Each number is 500 + 25 x the weight over its row's rms, rounded and kept within 0 to 999. Layers, rows and columns count from 0. Numbers have three digits each. The size before them is the row's rms in percent of the matrix's.

# layer 4 MLP down, 64x512, rms 0.261, rows 0-63, columns 128-255
100:501514530485470529495470480477489501531464452517495534462477510511526489547463484535498496508528470505468513509481475504547534482508521509507520493493536461513534521510496515522489496476491527554465519574471526446488479482536476499512458493483525491496520482453439482509531542523491482462482594515517465496529502502529518497526516520558506522528512535483483549503506523538452483490474
098:515477497454483473504507481497517522454482480493525519479491460508475508521466498501479505516488486514527499486452503512486515532491513453498489513528504503487508493497485483512512543459434510491454501503495500492501501512522462513504510504534485527484484521519521493508508502486501505505511544473476546485518470480486536519532530500463535482495478495481497473523483561545506536505485
103:516507527462528532491535500498458491491484526533523492557503510526521506497514507507519492453495509465430522498552506512505500506495495525522486496486473502535472463520539472498532489527505517500480515495529439514475504533467502495540501465503488492486480503480491485488526498522540482514482499536534510519551527524548474476510483464532520508534494501504519459507509486491526504517472
102:508539520459503470487507507485531475495479477555518541551508485537504525505496485463493507513461491534513529512538493512545475527489540521550462532490536490499528486478494474484503542504506467496458500522525480476547518486508455490485516492500524484482508533483504533503485508500519545505507490504516473525473466473457513470522500522532507498522517514525498478525491487506491470478528
094:524505501514494498525514489515482474502495509478541522517491492476470460489538528475479490447454544542475512481481547539480544519484523514511508458433558458517463509492540547514573525499523529524506473464503506492509475563526507481479481519542475523483560520463445479546487505495485483520482531505566516538486516497498460453524464494495479541514486500522505532496492440541511511476508
097:513454505525528486500513523479513513473534567507514521514497498530515512475497511506441494502517511527524521497486483517475537508486506489470521460454506552464476509520484460500526528523485525479460532498501516503495528525534502488520464491474482509487510502488475460500473501485512486487500483531455526471476542547527471534529494520533485502510473473493524498539475520478507535506554
096:509511501470478515499521502503499472458507467518524498512491493487519533485520467502460547477519484516482513496518506540531497491535546502498538459527516529506471495478499494504534500483496540509505489450490518492527515482511505456481512486512534513491486520475503550519493545557545456501474500500458497502513506481479532512541483524498464515542490476557523537464471462481524524459478
099:529442488494447511491455514525487506494494543515488474517504538499460503504503532490515503506511501483525487477502553479519504522503545502532486536466490469489513498445506449488490497512493484478456470453515538508488491541513513517472483495531503476475497521515466479509522518486522489497493512467502479510550515500487548531509528491487518488497502507515478493538506502474504466534543
096:533461499482555493519473515480507468511528524486460512546466519499484480481470500420489493522538525527523505520521531506479469492461479468545490512457473491524494504489507523495460509528517472521508500496465539508502510512507519468515504512504464480448486523531507497499537547509494503468501517470512505459472504491516501430548530511501495507558448508506498557470548487458466504544556
106:505513534519514536542524527509480507462512525486502492464518518523477501569544506523496500506483470495523432497495532514513518496473497497507544505528509481479510499511529472532527524528479502464524537534529477475486482512492475519465522484524556518512502443528496466524526477510539501485485460510580530507510461482500499453496466501487543547492529495492515490507471517510496488470535
104:503506482484460489572492472488476495486489462506534487515535505467502505507500540485483509467467479494494498496514531503508539497487528534487503507466518525553502475508478506482497460487467522504521523510501453498542494505507485442503506540537459474483487488505538448499516462492526510476512494516494504525465481495504483487474504494520500491430525484496526526482483401523494544509509
103:533487480481508469503532472559490549520450510497539487504443490527477465472512505471494502498489515498500509464527504515504465495495531485493518529468535533507508522567479486508508429515456504484527498557467449516476528461516480527522440450477528493515555479522508486485529543525479488479519491475451505472476544488473516518490493533531517472459499519470543485480492509486492483536510
099:514515503501526465517528463481488481510516546517510505529539502472461473494508495490522499502476459503488494455522538467514467481494528491497490499505528478463491492494466504518489496486479494498494513487529499482495496476508525524470524497503496551455516485533494462517485527508485506465476507507497510514484488528471509486511507479509485453490511497503530493512538521522571459460481
094:519460492515503525501525496512489474510502501512516536465533502466497502532518503481459512513475502506505497501512486494516566538496497544466426460471509514490514470485490512500516459564521528458510493543491493472514568496478504494517519522530510492509507464518483485513538460509506517471506489508500510470536487483529494492528527471499474521478521510487474483472478469500529512519521
098:518500510538521492496544495458492517527508474510475496495528460492493455516522458486485503460501503465483530471543505502493495529484511483541517475516508483486485513502515487528485468483521469551494538464478420508477476499510539423504529493483516512447509531483508515462489496471504468546508482466486492486489533519542450479529495491523497522456493510475454520490484516463524491491506
096:512479510492515497470497500444499522474467503482514527496454489523500495473512507462547506515448508526533490484472497507504500521504515549487478482478495512569486465455515479503454457497524511465486481543532473521504510513486457506539479480500454471528526551517488515451505521492503531500502458497505496532508523470466529471516491474505460527509551492513501496457505521544477519505480
101:516579493484544520539493502501541522479541516442483478516492494503486515498469500502486508497485497529496480501458531489498494526542524512490463480507494502547480531506500518466510493462503461495506494477486508490547489529459475539459528521531510484496486489464533499554502452484479516483501504490507506501494503497454533559506483466499471507525471468505520465482518447487539505490481
099:504503510496512540473500487550492508573480510458470504475483538528482489497477486496518478519516535515514512551499476516488454487487466487511491452511454490491489478554501464498487514509436493476497554565494488520501495452533469507512480468479491449516515476529453532525519517500492543449451542517451544494468534530523512503506546522446496481513534476505489467519507527484450539493555
096:514560512507512527520478509472503506487537503526496526546489511496475538509525509510515491547493475528499500517469551489477546534482474511504505490529506489488488515489512510465482514465483498525529499522460499493518497522524553480489502545514464482491514509494458498527519516502518503455472540496583512522446483478560495489511493488511503493531499497465512468558511549484482484507461
097:538495520462486506485523539512460478453452493511510514503487492485484536496508481507507517502495446525539445488509519498493505489460499506525476504536487474562523470463479546530491537493458497529482477516506531493505524488533506568510490438502469500475492503526518494511477483544465510479521554533520470511517486490505516517507564498504483520535539502502494496503474513512530515464500
095:537527481484549515500494473515479516489516532543529482515509492477509483511488510517552491504471487504455477510486497463514509487559535489484501491489494475555494458507489528468527522487470459491436526534505462477509507504529466498486524499493531531485525471540523482502450484496499513467523506462517472484502480492535456482520473504462481495503552483497534489504531503504476468581502
105:521549536489494489499511539493501467509523480482494483516515466500496487505541500482468534493517488458510479570494550519545504535485485495509513483497492479468494530447537516472498514468506540522498471504502514517498518488475490475512512514524478488495518513455480502488463514510466478466534499467457497542526467482554514486512521523529510512502528502441470505474496537549457552450514
102:510513463457504460485485517512504508506516516503484489491482484488517490481517518471493462447506516487485490522501494491519464482495475471470558483537454488522489485462525531510545521488520515469481447508487463515471469465492492567503494519504489502498523514533487461549534473498473483485484550508503504484496508419490498523537503527498557490529483494495480556530462526470492495496478
098:510480514465475464463516511512499571527519491515516466528501485512492472503515477487460516506492453471501482509485504561514479472516490492541477454498495505551523527488488476515526507520455502472556464504491550513531496493512527520503500466483528489466487472488507434463504496543461483493524546490451522542519493493475487496489513461555484534531520515496538467514520490490486484432487
098:511532463483493514501482501519497457502499535447474515486513493495485568499530532464493458501506500492503507499522471487536527480503488513514447489511545486521498521511494506547504506511519509533510516485547514497498504514496489476485494509500454505511523500461483501506534497525501523428537471476533512471538528525487482505524517509485524538479524497491509519495423471464495542532530
096:490541517531511528492543477517479507449529506454457509486494519479478516500522513471502458503473513519495455448508507500475457498500520482415497504501497484500484550497530530453498488496507470529574502569501505495489506490475444513541492442495486491461521489469521514533492493507492492505490502534510517471508480515514470501509528546512527475551537500475488511518479535445465496503495
104:479487497524505496530459504521494512492515461502484507495457469504506521520508511462428457494525488476553539471514486488490492497502535550518433518505518486546534462519498484527496528502493517544501455526473467486519491468508501496523502504500484463491471490480511501491532514503470493512498479467462457486532508502439501524509496472526494531440503497477512515479507486523553445482494
098:508522524468548507457497494494566482531481556467498519535475499523476434503542526468452504457499543529535505494519493487493465499452504516521554523494503523475500509473483471530496476533535484500482506508502487491480540527505526518522470514489495508492543516469489515534550539521495458501494481482562512497475504528484513472532454525530539474523516507473510477525498526511577500480585
104:496485519486511527478500469541462492479499500531519493485568506466530538533498487497545483524458477500471486500518509468490513513507522504519524487527474437525498512547504480525462485496519456494491496501492486510509485537524519489485508486462503508506515524500512462464492510517501521451492524469548494500484483476533485479504503500505530502501456506480434510495540516514521501518504
094:513460525479557499480459511483528522512513493556485495495501484488516473505491497488508501510465532508505497466486500509446511518464540489487503485530524520493483492542498497500531532473489502491500491529450505505525507515494467526494516456540540460486512450562473479523492511483485497489436483465507555503469515503544505482520538516523486486521507512507529509535498488489516462501512
096:517486539529504503494464515499485485518535489483501486495449499503529517523533519500471478546501515470547466459431485467498551522494496490509527499478513482517511481512520498494502542522442516511556484538558539514501473540506467508510479505481515494498532493478540487510502459458500490463472484519501468457482527527466454512534492554518523520492518495502480491543496457504474513517532
108:495526502504465526525472511458469516538485538541518509516494527504481516528465557514478478506504531485451514550530542524507495466472523477533461530503495513434504467511502535464511544491484523472516479470515520486523519514528489516476515474546494513491487499486506457514523472465531553521495470466486518496483512488494485517529495487505526502482521502506479514493450506532471513506480
099:506511504477544531518515522464508449483453478510521493471524474502446503503514494480484499533507496503498486454516498465520543525522465504537496517523520470531484530472489525507538508510452485521566490554476495448474512475524519485490524504519484568500512502492480464458481529492530499538490476519534509498489510470522495448518475484479527457511491550487477514489534533514496503531479
101:519536516540557525459482477484536523479477498525500468462520527540490493537503508544509530493500520460509475466489488470503487505489502525493498472502460522417477544538512446469473504464499502478453535506483491453505540526499485396518530476499479528534499473450486495525533486507516467528503525461510525476476512539518520514526439497537491496464478514475489501495506516471575543471480
097:520492512518470521478465509464500492513492536501478489479512492513477532502506515544531508516517477488480455443490464484481501462484505523521544579545570495474493464486488495507497463519500509493538470509536466469472485522476480466512525490474498449494461536527515510492457509506489503492500465496447497535457505457499492523473505470541519522490540512486526442476502499497481499535477
099:511517503496532490501499497486508497508487502510520505497482490476512466506473505521464452494497478509507501517518534498501493464493528494491500527508462516472487528427556472500519490458502510475474487508513495521518522531456499499493515474507495552551495529528487555485488500524511505469515481521522502518522529450467534486490515510496496475525505510520479514471495551533447542496503
097:529539512489473498461510465507477480480535510514502520548506497502509519486501505521504493509550504506493505479481460473462531493499539492470493476580444506490525513504570533482489477517490530468499510499475500512469477498499518565503479509544470462531474521518479497493483450518498492508522424468507536496496480506511498509502441555508500548498529489509517470447505511443491462463483
106:494521490529498517536484486522477550517497534499532488505484495490514532516501505473447482534536510458528481477512484533508541492498504512488518498481512519509528464511508455501470513530484492489533498503518468490478493489507524532510506487507533495486481542517526464482476535520488499476494472509472548543441518523506491471496487490572507516521495506489487471515465520534497472530463
106:523482488503486518417523456489519485487517491534457508472549493546504449513475479492442496471500502505473507529526516532503510528489507473506512450484480516527477492458449486462523509553502490475540509447534474518497474468531560531494506497509499505474502523498497512485498445506540478548506469525519506504472519492496535522520482496528502451484474465539496494494537467499527441468514
103:515475497479537490485537528507499484457512488472494537514503498495503439487532451491481509497502477526544496510517495494489493542483507475503474484460489490483519508491514487501488482484527524494501454407477489526526464468470508511511506511475523536532530494527497515518501529523467488480519498530497494496498516485473479510531535532458497496527527522507491509516503539471464503461493
104:519475503520483509504540499497502425491530509510502519492516520469482522524456494493497483523539469509510439500483492471519534486529479471542485519539479495467488497524497495496470506533448474493466545540511504477465490570490498505485521503498530474473474473483523509445484527536503552485475477500489508502484494531477491501521511528502472489486513494492476475485567519475543515486507
100:472513484486510486468533483463469496532499478516535504447498537528491542515510500493523509529499486494466495461534555495469502539535519512544508556532544497484510522482525552502479506469429525514506487474522487497479484525487477518493477510505498473519511551498493460491459511483516448462479495566495527475518535535495483496522477479517472499470525481519476459492476509520504499491486
097:505484562514465508495493470463496504494492500503514499501499506484448470513501505531466512458513511450501500483499495438491515500539528533530517503559482503546549485494550495547497525509471452516532472526529466439490545476502452466490509470496533539497462454513471499502496517526477505482468475462501486526512501514505508525474488511495520455471509513498509481527470504507531501518509
099:512443532484509468482502467525512482467506497549482485521521500502521502520517493526535516524435481519506485501503525505480551508446479510481466486526465476448519499495522487544543495477491494485458546509494457483456484488524510489476517441527492499505490497538552544495508536489513501523474526439510500494462529530529479469438509500452534491574486552473484493533481517475488472499487
099:512546570516486526507478450546470427520506485457502498511496527500458494510472491500522500535529505525540513511488468499467506483552477497521561488487501463498516480498469522475465502475522520488497482475515490476484482489524442501498507497491478529494507464530503509560499536546469520486483492474528468533463525463493520520509440510541514464461492526504501506519470498472509469485435
099:508508513533496496485507449493492417502507486494514494502484494516494518494527461503434522488511523471503494486492537512496523489504547516477431496514501495506518495512504454514502484498471477515509481562553511484527536472522470504483495478488514495519520503531474481500495483511489499498463463475531483516518504531535464504491473517512500530546510490509498498461468511486469454466478
104:513494503510516475506500472529477466506504531501489460485466466524486513479523494481481475505480478539503451483503536513518493530515493483499475431428453512469485494471510481501505507519471523507525468464548506474501475500511511490492488503508484458503463488434528510493433462530504538502545487501503480495492548534452498563521498491489498544482473493506500469506516455485489483457445
102:493519502464489534487501523490477449498501519483505523512511528465492505527497519526503456494462485479543491496507472509504499547511523510495548523517511490512494480462518527490552506531457471505478498512497502471501508504489475465491463484473484515496512484524464519475513437470471500552505461503538504482452537481516481545494492505496476509465494483478486506535488478508483545499497
100:512520465459530524476469504497467501517523502469509534489456490495486451506465496459482542511538513496493505458484507435510511504535481482466489452443498488509530486515519515476447526519522495474476516449514522497499461539495482469488510503523536498503542479508518486551492523480502487512543473474448521519502501512484461519512551494480523522504516524511529487529537489512458481461478
097:523519500463496539558496533494527478501492515521497514478484513500496504514486456446475484507499526485484517484546492495479505489494497517498472497494487509528506476511494506507440509489516495483535433514511504496487518543504509536539515477516503514492499430491506550485521522502502502507493472493532497474425490513517462484483510524519502494452493485521516501520509528489518523512514
110:510502493522488480533495510476488495533501467487501534491454497483515472539481484498452502523516537508560527489480493509491524511541516445513546494489525537506493535439461531479477504494526546509488465548496508457537505474491489498470488529526471509487465493493480458533509457481497522553463525463507480499535502460512510490483542511518516515511517524494454546481519522522518488461463
093:516504530520513544500496467500528517507487519514501485470473480487498517503488540558473503502513495520484481478545483524498477454502433505518486513468504501476511473464493495500485521541463503454535455510419493509511516490494480535559502492490533488505506507524496466510503500510487492484511512470517545483512493483496513497519501461483496545497487475479507490538483466511536519535537
095:515488506487486517526532477485511505480528539491491516514471488528524478475475485481508520479540534498519505439517521545531484504483464518526450446456494534492510519504484499460474470510516548519486461493532546486512512471487529491512523522527508562513516529488533512485492510453516473540527502536517523551481534484487546528538519517424523485509506471547496513458482519472504515546468
094:507464520461494525495487478483472488497532498470460447536504522506488480530564491482477510495488539459458513563530510496495500526530508510500533524517523477517520507505535517509533464530470479497594479481505531480514505506515489486508477498518483531501483499519517459498483540480476488519508487497506506553487529522497520538491498507472539470476494528459490502493454536459470531498484
100:493444484526506466499478504489483464479488522469449490479523486556479524461510531499486531484482491506498486457473488533492520536464487521475487490462474509458449501533496511541503499502507546481507542511492497477482479543538549460524470455483455535555508509519484529459488475467513513493517472506471449537455525505493495500519511527451499500513535487490522497519521467511476553515542
105:528527458524482484474523486525529479474492500518480508541464476494501484449508522484439514473495517505563503484451505526483497476445504487517446511452494511530466460519454486514489481494525560489518454520474506439502525486480495527493501488488431522468513542434527510484502497501501468519523509507508472458470513466481493521457559481503513486524501491488499503525466532495500501494530
102:508482528517553462519484540565528523450506482494549477490513497478490463529493428473523523486486497483495513506477477485512481492496523461477516477516501519550481477437522469441543519507530519479514496510486500531468472463477500508492484489473505478489500454500461491513512505526487505502489480464525505491488515474476540516548520517479487494524479508511528516523473522500457523474485
096:494539478524452540456489526487475530498518515490511508545497534439540545533478495503498463485501511473509522496485524516523498502513501504486483471569501486485466498541530511467517472508498484510532485483544474521484491571534536537503506510522501464476473489490523509492517450486491498535512550475529497454442501480471508478499499491528495500520475489518497474549501499523504537496527
099:516503482496553459516520500506502503487449504555519522476473463537490438504542488512490529532533493449480497470501474499513475502464498487459449555474491509486500479539491465442432538511494499513494521506488521484500498465503500478535516452478525451482498502486477503508532512487497501472480510498510502492497506476486514481526527513503491520520521479510576498493524501454538437494462
098:520477503497510499511460498470478516515472536521507487519521527506506491528474520516478509533508510496527494511498499466470487467497506479469502510519466492491518484493527506507491484496533512509500569491477454475461499465448490485521536514461545506485447484462516476466561506474503522517476501507463491471480458502493506464484464477468533445558486504492500546534488519553493525515464
106:510504463531446527456529511524479481463517521491509422510493502466471493479479488516514506501487466489459451476511474510416521441473477481493530567481471485487526479523482474536470499522473472454509494459491520481506493475512483507506500513466480497490468457493520519509471491505505492512472494481475452486474478531498475522508533503482517476483532499477487494509443533464528517536475
101:498458505499492530469433490523487488567491494502495508522484487509514492518475524444493486514493482580446515552506496515510491521489506522539509515491442494494469458491529518511499492475486491468480483488473501507515507534493544537485503495495549526494537513483446527462505498509493532529507504515514497512511524463497491509498515511498496472472518495472502510516475492492478536485543
104:509506471462534470478511491502536516477486482527505488544460449508555483478559482477460524466534519533491498455507495452503492442481498504500538488536516517523514509493499514533532489567516519548466479476471482505531487500488504514524516521512495524487556525479486488496525557531499463496483500559490515500519511484482521490525471509466507501524498528507502492486460509495523505435535
104:507478441479468512503525521502491463505486480499533515483490442528505468528501538465454495525525484558498535469490528492496481480513489504533469506511507549472510466476460431503495493512503502525507499514514495508505498502495530543479481478487500524476491502443500550503499501557510486476489492481486522451495485515514494543518491490516467490457478513508483491513494489500513485492507